config.toml
n_layer = 8
d_model = 256
n_head = 4
n_kv_head = 4
head_dim = 64
d_mlp = 704
vocab_size = 976
activation = "swiglu"
norm = "rmsnorm"
norm_place = "pre"
norm_eps = 1e-05
positions = "rope"
rope_base = 500000.0
rope_fraction = 1.0
qk_norm = true
attn_scale = 0.125
bias = "none"
tie_embeddings = false
parallel_block = false
init = "normal"
init_std_qkv = 0.0256
init_std_o = 0.0
init_std_up = 0.0256
init_std_down = 0.0
optimizer = "soap_variant"
lr = 0.00617
beta1 = 0.95
beta2 = 0.95
weight_decay = 0.0
lr_head = 0.0105
grad_clip = 1.0
warmup_steps = 43
schedule = "wsd"
decay_fraction = 1.0
decay_shape = "linear"
final_lr_fraction = 0.1
batch_tokens = 131072
seq_len = 1024
doc_mask = false
z_loss = 0.0001
train_tokens = 330000000
steps = 2518
dataset = "wikipedia_en"
Each number is 128 + 32 x the weight over its row's rms, rounded and kept within 0 to 255. Layers, rows and columns count from 0. Numbers have three digits each. The size before them is the row's rms in percent of the matrix's.

# k: layer 4 attention key, 256x256, rms 0.144, rows 151-191, columns 128-191
# q: layer 4 attention query, 256x256, rms 0.155, rows 152-191, columns 128-191
# v: layer 4 attention value, 256x256, rms 0.152, rows 128-187, columns 128-191
# o: layer 4 attention output (transposed), 256x256, rms 0.137, rows 128-186, columns 128-191
k151 098:104127169134131158105111120080162113112144143141092144143112153119053184131112139118125174126163106133103169115163129205150154179153082075152091101131144138099097075135067072173140154100086107
q152 106:097143154140071122130113151211154158148107132103110085159127114247092180161114123109132103133085092117110143133074048142094156118144150164113157170100105125074167157170134162149165173221105152
k152 098:102053058153151134108072087093102118186131155170121145124070178125139081122179075117068074119118139108130127114144085141162093126104138129128105183157122107130172103117115129130135189128107146
q153 102:126100077101166177115129092155132155173167145089122156150128125149047135143125104102113160147096104062139108087079116185142080060180115110141098088123075144096105112108161090130097134154159105
k153 115:146124115130121116123155133137118152138082155123086133113152085122155129156145129064154093140074143103117112145153061126109093118161193106119097154191154128138137170132164171179137178214132117
q154 097:119128120154119203100115127118172154121102139105112149149147087158132063135114172119149108100151160098152085154110091113139164083151152165154116154124147053126191123083157174129184169097094115
k154 106:132191087159101143157176101116169155111087146134100142132119123072141153098072108129088179123131085169122192131111099124179146126144152087132073096079151118079131094152148145116121147091110113
q155 100:121120106102156181169123147134088189114121159121149116142099047163109076123137162132129151152100160101157088109197113127178133089180133092171116149163180156127104146121086110123168107112113104
k155 107:104094140122128096186173194132136123101123096111143107126108113170135116096076156145156104149110101079117164119176095098136169139164132178147145151135170182199068136138118110091064155162135075
q156 097:085109196120123147073082120165097092093190143072131118105141194067074115109068090140149159138145165186146129160138159162074133149134175145168169137099167042129157153134146119154089115146127105
k156 096:113154120116154130170096103091151111173103193082117148113102077110083166139171089055140116108165097114120117130091082145124100188142132070128117150101102092102090030121066147189146147169203161
q157 100:097063178153173148147209172139116164147117085101131190110122102123110148147085108140102094138099099091099118157094095095057160093077127145178115090077145123101110163139089117127125105132048150
k157 100:141082113155100127162098145121147129129115064146121127120100098166113114181123125096091123145061162122131172158185122141092127129128218145149088157199148109102108127128143098177158128120155158
q158 103:106144131147185125143168153084144165117160105109152123110144127143069092160058159135133131117119170115146148152126118140130106124016124094173174161117056108189122184192099154130115140101090085
k158 099:100048132161125102152163159159118058128175063148168130150089123078162167139129081112096099158094133109099142082156128135141093126164126137179148126077156146166153121119119096154141099118093200
q159 105:105131129167157088129078159159168121111129083124106126113175191164136149115096072181144141119140175113084217120112136128165128078160110106121123127108195131155170090143082118110131142115140132
k159 104:143142170099186120080178061143129119169151155129106051215102178109106098090052179079100133175170127099120095120107082117090138096135147131110097143146089112171131111061147126111118106095130086
q160 102:158091175117160113108125091099117122165092118099116108180098117112118130100064091199175111136101163128155073179130101104143120137066113124134087112143130138147167091125121084168150052113071142
k160 108:145116102171110164164101057163128171183118134114132087098081136154122175114094151144137113112184158151101160125168215094147107077131151121108105116121089101093138122167171150181154155081105164
q161 100:119163135124140140111113063114146090171175153150196101176124120192144140184098131090144137139104149163126131114099128115063154101181104128131147158197137157159111121151091135084071081144122186
k161 101:161164124116179121128200133152077172171144155179122075158131126131072155102117110141162173140137137128154054108162148095169163160168129139109151103127200114120117163100125086103147071101137114
q162 105:133086090030091139133144097109178165111126122141132171102110132104151095097151157133102184135097149123112133114160138128029162106111133117104163091129143113105101140118123069099124120156143132
k162 097:141083147124105202167095186146109076142098159132121162096092143066126128149237160125085123119095102110140143099162096194146099156122167180130067137104181131106080113108088122155111130165095131
q163 100:139140104171180124169114124125099134108080122089163090121144092200100105134143111139150121163145221117070139083170116110157144220113084126147123085125122122128138089101121118123128137177097157
k163 099:085133132144136075174140105120072148130128155107133110112124183142101128154091059048144125139106096091075132154170149128135228187143166172129117144173081179125157117160092133126106145156166133
q164 103:112134118108129089107158173163128170118209155144171142203111146120119085169154158145120093204136122152126090123108095096142151108132176084097063108079088156178162089173075117071136089112163147
k164 097:131167167162149148125134137091073139105149124111129155146113131151168097151097122124098195147127157111212129100208097108096134158058123173127112149170090143094172113101115104146109155104091106
q165 110:135125088162164143174146157183167134123165144161117060130161056120162100151159127100143135075209113134165137101174073170080135142106101119158107145075165099111174117064207096131059111133118103
k165 099:136112121084094108123175124112129121154142172126143099068122115051142134095128097144117109173110195182093138156103120118147105181051098148108162138150125135100122132118121137134167054137153155
q166 109:126135093109088095107151128104098179129107098056150108086182088104147140100123089099110077145075140066162111117131076133092145132121155124157106171131112104108100123116081159123093143094120100
k166 102:133110148123092117137121100155157153071167100162163058147113093059078149093157158143119104109144079078191152114128138122166098133122165151159127163168128137145100086122125145087094110147164092
q167 099:077186083213130157085108129192121128165094097123185101131058197082128109069123135160119121143113089123134098185124100155104152115067156125144124113114077080141170165134129143111145101112161149
k167 104:198172096169204155119106167132136111117140096147138110131145107121041133110117137122101149107162171117130092125091148176155157153138092133173068057119160166128107073151159178093172110131137208
q168 098:180171107145167043177102204162088189172092129132183080115121080169128097095209149151130138112087117113125107059121167147126101120144121126130131131110152133120063104128128086149113054080112111
k168 103:089108153080128095167137128078159121154071111112050092088129138187154123110096077161149115193076126146114148201167191118072136177200125123177224064124099120143144104172140096107066117162086145
q169 106:097120128161083136113115089189099104107090122166133198118159129184164165166108105087175078071124174140123146104156170143133125074105115204130106139078137062187076140139129110161112125155121168
k169 094:137137077116125136187133084133089111100097084133157083195084089113135116073154121137153111176089078113116184120146042084161106155128105089112123150099089145155091123099159112123148133131175068
q170 106:114095099209130160121129076105127150127114117098049154094119120102078173069134138186075110146199169149104069127159133130071084131221114130154169134101156097154097121103182176139155168139136121
k170 108:156096176111176137099187152132131097119127148203153103105150144170140037178141130168141086115139156117146134174143134115116136147146156163148182175129174149170162162139112138109090121131144112
q171 104:152117111114116106178174149065150148157104173149112122152104117174158127150179143183149079099127144099141190075130170201136097112174076133116139128088123115134098126094130195149092132187081166
k171 105:161099128109117145146107135129170189130084135139119143094087133160157136135155158112138128173135090078165085153135109056175118152100183130153121129099208116144164143110168158076183151089126090
q172 112:104113089140098117173103125105111142095047204117123157123098132123088175089152169149123127150147143129210093126184129105122207043145082133121125126119123169091124128126142080113097170036103102
k172 105:157167097132156173118106094142181120144155123138123123131129168073130101141130187113180175159179131152154155120129133131116125160120105141141123105098100122139108120126144128051086109149121137
q173 101:154102118091117109108114165159163178114137175107090094130122130134157150134107165086112091142119113165121105123114157082206154073107163113148054108103082145127104076139177190127149173131077162
k173 103:115152109087175113122155103109136215124156126114099106152173131130157116153116124064136097086171168132151083130135133095189122107103097130109151156075139138072178121100135133155118166089183160
q174 104:163153144141156135116161146162136123061164132113102154112126143102115107133166100062188161155105116120081127136118158130124123092163119145150119124109186123148187165103098109162135130125146107
k174 102:122095083057145151113050083149111073102142152134168188148144119107166218133087127201164150166186127147097090172132153156175153145155163123156128171130131187178137101104090087159148173095131061
q175 104:140137104143119136096214142127177152127103097113068115089115140124111101115117127153118153085157110098119098128125087159160095082070140113123108142129121111148106079138063114123159122140154176
k175 105:104147087116089148137089126135206128187137114089102149158078107098085123166176179096163170092109082024107168115109151115144112145111157124145136118150142116081139171111108061094083112147154086
q176 107:095129114130157108134055135146155113109094115115117133095131079185112188051185139160143093118123210127122201132121155066111134082093082116193130165136109133066130137112118137079119122126125132
k176 105:176181072131136121070143182118138091134122155126078089109134131087160165157103121128167112121169172107112134097093135126075080073081124128165165140093092100191142155174160072089213043154094174
q177 105:113163104117101115128127130123158157129138152144146127083198166164094131076116152134131175157113068113105088143120162186153140201222116152108085134147160132133096156147134107139088091111079127
k177 100:087167122120117159118108154137149116180152102123102091156088143171134113113179123149073129177079140184142120160189152139108152103167151063133121139136140128106186141139173134165083094129108106
q178 107:145188128111097172121120085122134105160108140128077178132161139165155121103121135157163149093100124106164056118093107168179128144077143110104136186161084185080118075142126142140134119095142096
k178 105:184163108120121076129167106093135118107178104140116116122090154112166046078172125113139132182153110088140151108192155107142143090100139099079135113143147103138149091097127114146128098125088116
q179 103:110162107091133150103095161106091175098146121165186121129154104082196165082092121114124135135125106080053113082154179175180164150090101194135097143188171144132154150115113139097099082112126129
k179 106:081130134100097112155142115119121147095150137092150099100152143174180129149125119111167121159177148141156081112162131132125178090120146122187135081115143175118144124132089140100113108158123108
q180 104:120115149106178160077149143166127140112120162042173128167089189188187150122116130074086064124136154142120114110081169112138109137139122131152155174142148183131149148097111135148103082136130123
k180 104:090033168093081191150091134107148182098186130055107104096090080128175107123171121113169123114184167131142119117124110108128148100123159132099091124074152094112115106145117076165203135114165135
q181 107:117135122101128084167149122145130193134129146141145109113105136180136191147113145158149085154146221149133163098112160103124142082112161140116108142110164142133106128115100101109134151083104121
k181 105:200114147185112108090107110156100139128144096179085156106141116131133118099122180110186150149141155107156140100123123152144138112083127221127152126109090090128139128111198153083140158087136109
q182 101:093125159139174131096103144101135116121130117132109101119092099134147191108184120151148086129121157122127143108108132135153155123144092151202171114160131134176110141144085089044182122124090106
k182 098:165170140126144146088106087122114126051154091160143117123128120127101075081156147111100106115099150070066064109147155101114120165093070131126110104157188166106078124124173192099111107144151108
q183 101:160117124129142129183175092170116177151123156088149066126152165043163075146122100199123153175113133166115143133161121115082120113152068098173158115135107083148123101168140087094124147081107161
k183 097:151139105124188165073117097147145095127120143124143130112121232052131167142125144118169083120121126155158150190130138117110151086081159108139115096113119194155189142124134175143096161127066181
q184 101:160144123150152154148109071100142151147183132076104139076130117170132079128084111132116089130131077094113121126154087108099099122095103093120162140145132149144058140165053106110100132114118101
k184 100:114101077115110133099124180109105083157125123126129162126134114128195073100227156131086136142136135146138160101115156097172079145174160197083136114216127142086195094163112156107135137071102180
q185 102:155091118098119128057147105123144153153096102162123093184116112043119144095087155136152147099147136090166183138135119079119142124141110117153140122172136149142085120110082165106121120122114087
k185 094:144085081130167139027114158108083125182160169158140112140110101087117142148152155176112131114113072150133124177116117131100130118160095047139125115154050209163129071136124141128217094116159163
q186 109:100130143073104114114092108132064098135126100111104082076124078127139090114149106143178187113112110114161129139155194080146122072186126152160098116080193097130112142150078137141136119181114162
k186 103:112175127138158104123130083107166160112125177150103158155102158091141142111101180062140152163145101131145134155146104149150119106165077098085084119128182151104172132110157068122098086121111104
q187 104:120071108127170139160174052166128068135124123111071130171222120128166115173144129143141132137183101093104125151088107114172135135172171129096182106162120166112125118151108183139147150160092143
k187 095:070102072158090197122131122136058193125205122105119085111157126143109087119088097111091130118148162137122117143113068119164083157161182120155150120161143197113153145099139146129118114154102141
q188 112:137170135167126102063082163120105188157156138119123082058144150157154086172117169178175102163146137089093189124098116106119097043087115177104093103101078107101107130113153107102124135133113145
k188 108:164071133143082056125217160112110133127129095152095110097060135121154106177099115150125128095113119167200112215072106109144129090125183191155149102088163149106153166198154160081160105089128118
q189 109:143098073099133121131129124145137093094190115135115138137185111123127152065185177123161114146126154133144084156150094148163104139081128202088145168099180163130105149162116149177124129161139087
k189 099:119151115146121113125166126124177151184092135108122095117164129138102062167126199102131164129191090161166116140114147137161178159138122204051173157082175092103063096120129074110165090114125108
q190 105:121136137139159104114112182084098132049170100072082059180147128116090113090101141123098121125090138157140130174102170086111139123117103054134156118171075155107130134120176063145108118094107117
k190 106:131157145145164124151074141137133164116105103144138125136127177105127138118150120094068178102125082137107079140185185135049133122151095146167169095149122116104087113088174091114145160100134143
q191 102:163160139124122164149110148117115064165134100159106099141140062125162105113113088133130139147067130146161110136115081162144200111177112182185084103122123186104147130128169086136141143066146174
k191 101:152183134132127078121120093114133148131131204092167101136119141110115039096101145095172156146161159180124146131196134186176128080135151161137147141090154114119145140124133146124138099112134149
v128 093:123114121182125118200150068122089116118153093164156113101110090122175099145118184118140156081078105112086106101102069108093142105150099145159112152225068128194166184148156179083081099165194149
o128 101:116107150145107117111171134130084116065110036156141116156144149101095125101044165155172155079118126119133065123154126114081056106164119163146155079062154150085095079099179138142082073122122129
v129 104:106113195113095140189114119089215170135127114144030077112102172115185123141110102128098111096159169143101154199119146196117181148114159121161186108072159166152134160146154101180124072092110112
o129 104:165142145144074136128160099116085119153146192104157081111131065187121158106129133090105167137117146088133147109150016116144057107129086102103051143132168082064131136133079144137133200116159116
v130 099:131170191185151154141146148131127105158174106126151104119080089101122124135140154130168151160179189128143093135154102088136134112135098192096091183094177121102100166097044163124112095144066120
o130 104:139082177123139075150070186170164098095130121142157186093113203205146135147083131129159143131172098174147160092149145156081102195162140124111101155128102144106095117146128119138106147152125142
v131 094:135128147162175156189167162110148157108094121101135087181121101116135097029094100117119127116061133121135072155179124122129153072127109099100117112112142160111088130111155131132099110087132143
o131 096:163088094140067112161152127111085059105110109136134161134133125130074205152100158075127155097144127119128141120136113116075092078172113162180155110098112130107069124141129119155152132095125156
v132 107:090160139138123091131082167089136122121119181152156140146095083167140102144154138178148111132099095104112137123084179081133153100149142152083199096216130136134230102110117096108134169079106127
o132 112:143167137142147115083105158137127061116092130122170117096076145121102103135190137112137056106088119120139139112113167112113123157103101118128110122109140076149119148128138124103144107143115191
v133 098:169110142127113162065199153146087169178106128089126109108098145150197075108180107159145151091079141157146112110178170145108189098112118121086161125071079141157115119183147171152107157169175132
o133 100:141083138152156099179130131143155139102193096130154088144187203099078130116138145128157090133128093094087135094094143173205154130129112139124153088130137059174144149119115117106100136120118107
v134 110:111106161072147112170154132119109106122093131100091150159106205083192107110156123169147093156122081147128120161131160128060109100077133130117165130094139131147137132137106149099143085141147174
o134 115:165129163051153151158211075132109112150088098141159136065146144135094118149190096171098118150138129114109103093051163113123128118143175065098110145093137049097125143178125035120142111164120152
v135 094:164117071187114142089178124100193157125100092122159103149109092106095095159075128051095145166191136103061115081146123068160149163174079152131102159192131117176129145128148115121128135145100135
o135 101:142135163152121097098137106137104116110151114192140123124105138136100108102122155115071110097105129140096179106172140112063082103140075063137058150123141195123140128066106125125116123067162163
v136 091:116126105115104114148148105163096075121129127149162107164093065099109145136171124137159095120204113139125141064108149088093097054118122068138148128111099073164114101082090129120136072122102092
o136 095:101154154127075138108108128077125070125139085168169175108149102159165132125064117088113142107095154146099141172181159079164140162126184176131139096102080168124141146119182136130101122150076186
v137 095:081166160153153138145091133108074132125117150176089187104133126147098109123132164082150142155138113089125132111101121103133096186061135110126137186111164100133091150088103092096072173122092135
o137 099:106114089129107112092086117130157099125100059039149150167179095126149144132126193094108131111147142137173094078145122081141139175080118132135148161136153154115151065123154151109165182076135165
v138 104:099151075075128104051138122138097121092090138144087105187156104175142134140131165145122110124159079125133146131104102129142108133113166132101130083132077150131158143165165156115216155205121126
o138 108:161140147098153149137107064121113159149140138158098128098102148105094114086114136177082104162072149137101141083140122114101081144134131107135125132137111133114110078139203153060158105117124121
v139 097:134134124101116146169123142180130164162126162101106165109144127108218138115210125093150123128083202115080122036124111174124071147092089141058109148088116109128090124105079182149128122238079170
o139 098:143083116154098093123171134121116139110121067139145139098166106107189091132138119136158186089129097110101081092165145120147105171118148106085088117096192091124099145160125141229110161132172120
v140 102:122128172105106101133088162096147137182054160211114145088155141138087185125084111143183154127062111111132126183110149151136113137123173128134138177152146132100146165129152153150129153161149155
o140 109:091165171098160123121120168085140167136126188109170147137154145113113083134117111123145069135108104118158159139190124084133145084101155081163111101146146154109155163128081193101106120090080123
v141 101:083168127121108116142102137074159101109106093053159147146140133107116087142130194094095157129064106142132171122142143066097151131152093156131121170137138152135098105145132170172116069161150140
o141 101:145094140148167194080066117154100052060137097146139107122141138094141155132135145168164075140173166133192148163109183086086192136049193109131143141143110146158180200105142116066111164074122167
v142 103:139131132102130124090109130195169087151135154174092153107121095105115144123143088143142132114105142140099089130133140158078158158141113140143128148160124152102097094129114166173128110110113054
o142 096:174132150162124101106126132070159088118148174102139160112102174163057185109101127135136149152200101154104193117073082095122149132090075141171154082124192140149092156089120161116104143111081101
v143 094:135176129097112099148149141144146137124085131106062120128191150092163085109097093127108152045116164087137132111117176149142110134091138146192172097142120121112139147189149126119182165204094161
o143 096:104099117108190104129107071185112185113160168139158095116149106123139206171155147096171156141139153100127091136083101063147194149141164094103121171153080113097200117132083175086159145062180188
v144 097:092183134082150109080109103089116139104090148174126132099103098076106099123105117086156107105152136149143125112160252078086106108075105186076120074150104136126134135073141143072082123121083096
o144 100:138119103125178124109137114158107060163120107185124188110155121098116102149136080095130099107122146098090126092144120106111062222150113120221098173126160104096107149144125155101106132155168180
v145 101:116120123106142098127187119107107122079133098143094108084181104134138119105141145119147071140153136145098131124150140104112095124142077121115168117140145090190118119139128169095191109113115156
o145 112:164086146095162097116182135131120100142098136140145097114084150166109149134106151088134156117115133099124157129130103133079044083203126119142197101144187163181199135113140127132110077119114084
v146 100:103127145149148168161059058107103126123121156121122103099078145105109149085226115076169143160150107127138138138060080160153149173116132083168092101154058134101104155120184143169147174220077155
o146 109:155139094148088107153136138151097083168098132141152161089117103092116101169164123119164134100115178109129114121163163115147090090208142128076144117137114110167120118119137181152111162156130133
v147 095:168174144150069150141186092111150095122103118194161096120141111099120114107188115155095149168228142112096145105098103162113086043165175152107141136131160136102116143127130106122134088148147176
o147 091:124105130129190124125119173148157114171128080145108147160131154183141132082104141092142160151159121123119177148100140162121070121165120076079096085069077108076132159141108139143137164079126138
v148 097:112084125174076147093107146126163097162163154120144168112111049106167107118141137120152082079194185132170061077120177140093147102104129129147099088177081109097171175103154136125100157077076179
o148 100:122199113113208092124196132117107093114153042127105125132119170140149101143101127127149146129136125088077146083220121115156111204134090197165092157076139149189134146122104149126125147163127137
v149 094:134138120107113148080112142112086091152087163084091150101148153068151155175093157120192054134130124099139109102149096071122120159151161175173097142183091061157102109112121076100139156089141114
o149 097:132123147196161115111143090148146132173061142145129174042146117121179116122220128162145152097107107107119112123134131161135112120084102166145126135130161154140167177084103161092142127171086133
v150 103:156197127175139097075072132114122160164156170129101196128131099149129098129158115169114146059142121150141110139100140146128131091138095146066131121151169163135179107183148115126159159124194134
o150 103:069126100141207177105123141163109144096120149090170094105098180154087142085135081115109111109169168133113178081147089139166073152122118090097099163126135096090090100131148090125114157163073153
v151 101:084150145121111103093138106113153159131103101157115092102152161118086152121120090115151109108171119140137175200099166182181110120069197154142166147134168130098096150115040115126198170141134106
o151 104:129124146113143072160112120098116137129097139127128140095149110160124147059123071164086107151042138174158129140111103097176142117141104092130114165171131168143124145093029145167139109066098161
v152 093:135175113108117145142078155129068120143156150115045101127147184134127109130120122105109158139157134127140105125136096141119203109107109152115098118142154116119143161111150124118110137156122159
o152 098:147098144195068135183168119139055172113148191176172134092124073128139176064131118118113086086125162142058073106151203119115103122158191144099145128093117183098142147125117099124131130128178167
v153 103:145123089097081137159102100096097153063104190138048109154095127150080140095157128069140124111134171140141102073143066118159076154067122135122111077155119105125157154104156116103203171188132090
o153 111:137146101153127127099125090184154109167106143091149162097145126142173157152137111092147107119056125108095049096181102099109069148114075134126191145119117233081104167122083165120160125198130095
v154 092:101135126136144112140178172107126108102144122131110144102187189134095130088056113095183153137185166077150163152128166152096146075068154101101157152095137112089118168111120140163078083160140094
o154 095:110165139149114128109169233129155131147092179149132154135145153151120190113142128124179154153106106133082100169160087123174145166084103132128206185130091118068139103141078126088071108086123108
v155 097:181120080135066094098111123057151101215138077140122115123138167133094115141138151122118133171047114078152152133180132192112117123110137116109185143189135213119092133144115085115177140113059108
o155 105:061103140096130070079117116180146156161107083162125129136060175148079149137154163217116077190157090097097118142098107119077076124139122078115145104109123067221077125157139118131170188118086091
v156 094:120131136050091140138118089091102077144153107123115083182141097083135067105145170134174145150130095172088117129135060124080129178125152128124141069137147137100114150161085163106178134148098117
o156 101:168058109130138151115131119162123110135077167219151122173106163092191142103165087110086151096090192147142085096062063162155120165143158079079125102109089075136080110136145102146165146143115128
v157 100:151143184110155142082134115131151168134163086166097147174057056104133108062072122169096122115112099171175081119133191154178080132154106139100180120111121120144135106160188096136171194088113125
o157 104:101055110056160148074160150063139120156083116162111143120112133108145081166100140173083107180136140090138139130146118123116191144172106146142122183168175043106114110104177099118093153159121106
v158 102:159110156096152146142168090120206077083147110120103179140144075123147127182040102132076080107110126132128157163162178115120164143178140145121086141131112162147109129071108069155079121092100090
o158 110:127127143157075089136119082123104121128140148126177124154104123142154138172101141154133138138151124108165161178168106121097119158141132179105117133170114062121213111157155161149106103142158141
v159 094:186107168109089162144138108135145091094193108137116133135133172130110101133168118102128115095123106139116124168117115165125101169127163133158126099194096141122137059115121096157116145172165106
o159 094:051132096173113098162109125116124059159156114127151070062145097074094134142099094156145152104148171118167121076084181175132117158099137162109091122135154104121179144152141178122157134155108050
v160 091:128155118158129191124140112160144134109113128130174139177145087121100102152098131145066106141172155140124119165133166144132119144178133186136128134144210101124138076103095113127119107124089112
o160 096:164147178097071131099158149098132131150136175122106106127138092142130142096081166130112125103128130143201166174132157104150128137176127144113188150186104102102163143131117132141116161158109164
v161 108:090152140136137136070107117155103123112131072200122153079138127138165218073069133178096181122150147085179126153123135139102135172047107142164158108089161135142153119123092107121197160114103108
o161 110:161129152149121169140125182134116094143079158061087097171112107150127047134042105087079170144146131142139095106138103055239136177124132114156104183151099087124087101121135128155152122129151147
v162 101:113183190166103153163075155140145112134198140068122082120127136145125153135136128065073166129113105186055142145159119085119132050114170141153187120112167137112126145111138151191090151147087150
o162 108:118087107123119170080111059154084108092164158091141125113139101172100126092138120086180095075218141113126115165100137110138149188101109100089147155182152140121131097098091151061122145113153147
v163 098:125098153130107085176059107191180111167111134142163114130153141099150075202130154115141107083134112116123108140143176120125146150145201097112149153089142135129120162108100126108118167203124104
o163 103:127152129154024112106121098116099141155161133138126178071150161162141159123148171094104096118123100177168109208073117119111105182118151108105127103091086089122135118175128176121158126136142115
v164 096:119132152086126128102209115141190157017093163199128117147155072045111105083183157158125156143068151121117188143129181137095111087160120157129176117150159105125103086136102089148186149159112128
o164 099:140111080162062150130124127126132118198215119146110154121128125165105148114035102121130167165149137155131144069135153128080195127142150100127123163103090061145081118158104150082127157099089140
v165 107:142151076168164114151120168151165168147068174121137115106148121166156078137104121129130149092091156184105160194108064163091108109144089146121159095158088089124149196175086107118123109164150102
o165 111:128186099158225144122114121125167142160159142087165094091185135106147163128139115096128168138127132165123064219119134112152135123146139111159076146162195081147156129089110144127143119137097189
v166 105:088150154126157124111147146104177134111121150175183112142160190032112092085122122111099131093144181143180088137154120090145106126145157114166164146116089189051130093099190123107101099085158163
o166 109:149170114079107132121112136172136131169153165182118093136149101107058166089127139090154138105133084120091165093118135152150116070092128117114126148137092064070136171117150022113129142111144166
v167 114:175099164084097087130159121117206100110101112074141146176133126103098122175124155169110145165192120112151136126186160169117138039157048136105105167107076136098103142104146085160124100153129118
o167 109:117120144190132185158121107131137189078112109177104114154088101151178098137134088172124164122098163128121112142122113114060181108136150164154147116101141085119143188093083086123120178149119186
v168 089:126108147173130115160128099138153069071212097126114140153098100075081126111150088140121139110149087148148122086155091106034138089084105085151063080103100121121073095080146172123116156139079144
o168 094:134106130147079127114100103107165079112094136126141117100144163094106192114115168115124124147123196116063171090084121052119133152182117114151101141141105084179037137097113066072081118109154138
v169 107:148119170143137121137123082163193105167191101126092144128148155084144120153118110116127127209147217139143111111137113100162088076086107112105157129049136125178160144066099083150125097121141110
o169 111:154174144122146103108145143134114132123111153116121133105161101175129153152114041129130126176134120102164118128160085096068111189159092127103139108165098191042138198101147158154122135119156106
v170 091:128131179203148114154171097175112129103067096069092135148093145059133132103099169131125201139065150129128192093144129146070148127150066114136110141142104114141106125189100113137117148116166129
o170 093:136092091106130132101139107165122134159132147144105083145117185104156171097193146166164111089101134073144067125162102132135160137117106078118102102139129131111116187071100132149150117100132120
v171 104:136158146116103191103054142152130129146090159140130088131086157104124116156181112127147092119161116128104110140142148068118128096131134163165151149108071093162143167127090121081092161141136092
o171 107:191172125119137146099149130138125143184084100197156142172107162139198089182132125135147110117112062076143084151113168131177147142114194070127127135099129099126178143135116143136145150182094132
v172 108:183171129113150110105134140098192112126113123104122127142044164123151090107104130217074060130109070094116073133141126088100119086138139156062111111181126088117116134076114143157108144098061128
o172 110:155062103095191140129165150162098154200086084162143088148121099129110140138181207101148127159134140116110103075136052110147080126093068115146078085120147121169146127090151162145087121100136210
v173 101:088075127130126120139131134092127071116109076120130126094176099121107249137084106139204123102157131141117089098080154112103147140089105069185094100133119125142124123128110102099175120142128153
o173 100:101133127114107082106079112108115110081134119141078136086129110142126110124141121112145117119119150099099098098122153131135124129197171117120180159207111130231110138134148117101145119119143148
v174 096:108116142116127205122082129127089090121141167144117111072125138141067086147098108075158092160092073183114119186137122187069085153128133171154120168146141094125134083162071169070119124097137179
o174 106:117101120141075108169188094101155098093117140118191147091182107154113117146100084123115115147088126139135110158118081095091117128136125124209120124155179073093162148100117157131142088131088128
v175 102:177088136135159082155116154121144167083063130152149110098113164131075089135136088105167088103109165150149172187122126131090079184145171141132189159127143100080139106132138090137113101091111172
o175 099:104166166163107067084170095110085110124139129080105152068175104125106172096074083117102141171103138085075158121107123101122132124118116120088126193156146140107190095138132123122104149123144098
v176 098:139161098076130106145169133100134096166127197036146146116119165092187156080127126044060114159172113132150179115159151179109129136158082168082211136107111148115126088134109076163092083100129157
o176 097:123113111123147187090113188184146133162138105101155114133145127117141205187140099108098099100213110161074078131123141126143190127105168132183114172146165064102144189096173147153166149105071173
v177 101:094153046153113154162128119100106140149123133152129150163124185147121144120157133084158092083093131116144125133066064145173078120164116061106110090113118141083094147087122128172128062135173156
o177 103:142161131146161114129148146190032088106148083110081134107210121069165162103123138049192145160149208138110151127151136191114166094066118088146141120119167169141150116129184080107108154137143078
v178 099:139157051088118118118118143148151109203139136143180196164119076119135127107131101135114150102102103106132137086199140160211122153179122125136146121186089148112161200152120116124119124131136124
o178 101:158154164134171081119139168125076165130170093213136201147144118136200095097169132203108133121073081144095138068155098150139101143044143119139123098178118143127145151142187114151157135095122127
v179 098:086101083128155105158203095134106114177065147169136083139159150153125124065101109079118159177088076124166125151147174129100080129105176132123100118191163125070195112156121099145147142185107119
o179 100:137158130126165176098159149084144079114129153141138109110134131097150068115123136147092083203159135139101130181136151060153109131189098114146129124099157111167166097150142135124134146133067177
v180 101:149091131200078138096149123109103213127106138149154168169119130107118127153138139096132112101073125127055122134101103115088114128101154152129070087137108095161122163121124212108088120125174178
o180 103:154153149115118140158137084118129103057135142129109133130178195105115084088181153125185156119158142143178138132116086201104115139122146128122114148133085135146163146129118106101116130143137120
v181 106:110092089096189094088094119118090137142121101161118188117100180102083156135106134087160155102160185099106144121119099138176112154117110131110153158148088169161089108146113141117122197094079136
o181 105:139120057098116174111162145142174113136133121112057168142137120176143180175148168156071174125074131129081051076137166098079128096078099139114161198119126150161140091131101144156108093112096086
v182 102:089165126110074123105126094140143064081069140033140131116139135154158110125052081129087154133123127188121159110095102098116156205098117099153143118125095153156140128090124153192118104155123083
o182 102:115145176183115193115085191136118131073190150106180119115132115098105159107177154127133081166132130158158102158095167099102091149136130133125131136106143101133142174144149229141118133126133149
v183 110:155141173163157151128108105111147085140117124114152151131115141106124119153156104198088091097132119140132122139167174101116109153111098100151182085156151104129132108076181148162141134182130142
o183 113:140097133131170126098140132167077163185073137093157109142141087175163153148118146095179114111121136118148092135075137109129179122106122104100109127155103080174134100177168111086112145144082160
v184 104:117104063111137134132109168154145095166117144162143188124120125133066151170150137112094118105128154134098137084110143129128145130135140149132135157116173095118005150074125120145120070119127150
o184 106:118108109067137085143107163147092105119130091124160150117119116163102165135114135189097129070089117139102112049046130065061090141059121107106133137167105189102091163132094139157106140120115146
v185 098:194152116056138111150084136148125104105153123109144118090170174122146168126123028117151132167125151116098096143154135145168100147098105113123156150092137137088113160122156140087088077095065147
o185 100:103101157125079090116164128145128134149122129164139123088157067144108140184113153120095105086160125135136095144123149060082121127155128110087108135145053171153150138160170120203082059150194114
v186 107:094179144094157159099201096165138126114171104093131139121074130126156156114165150106104110139138149133136098151142150102192155122128093208117101118083146142118103145076156162145117102123076201
o186 106:142093158090084098145140149155187026186086092070112122106164135101114099072115161107068123133129107139109130150157132130076091170116111149063139156101100171110154127167112138125103106115162181
v187 097:194182126112087127103186110099151132164138155106041100169147131131087127140115117106140096090158101102133159153119114117105078063066092103152162161156108131066105126131130112142142102091094127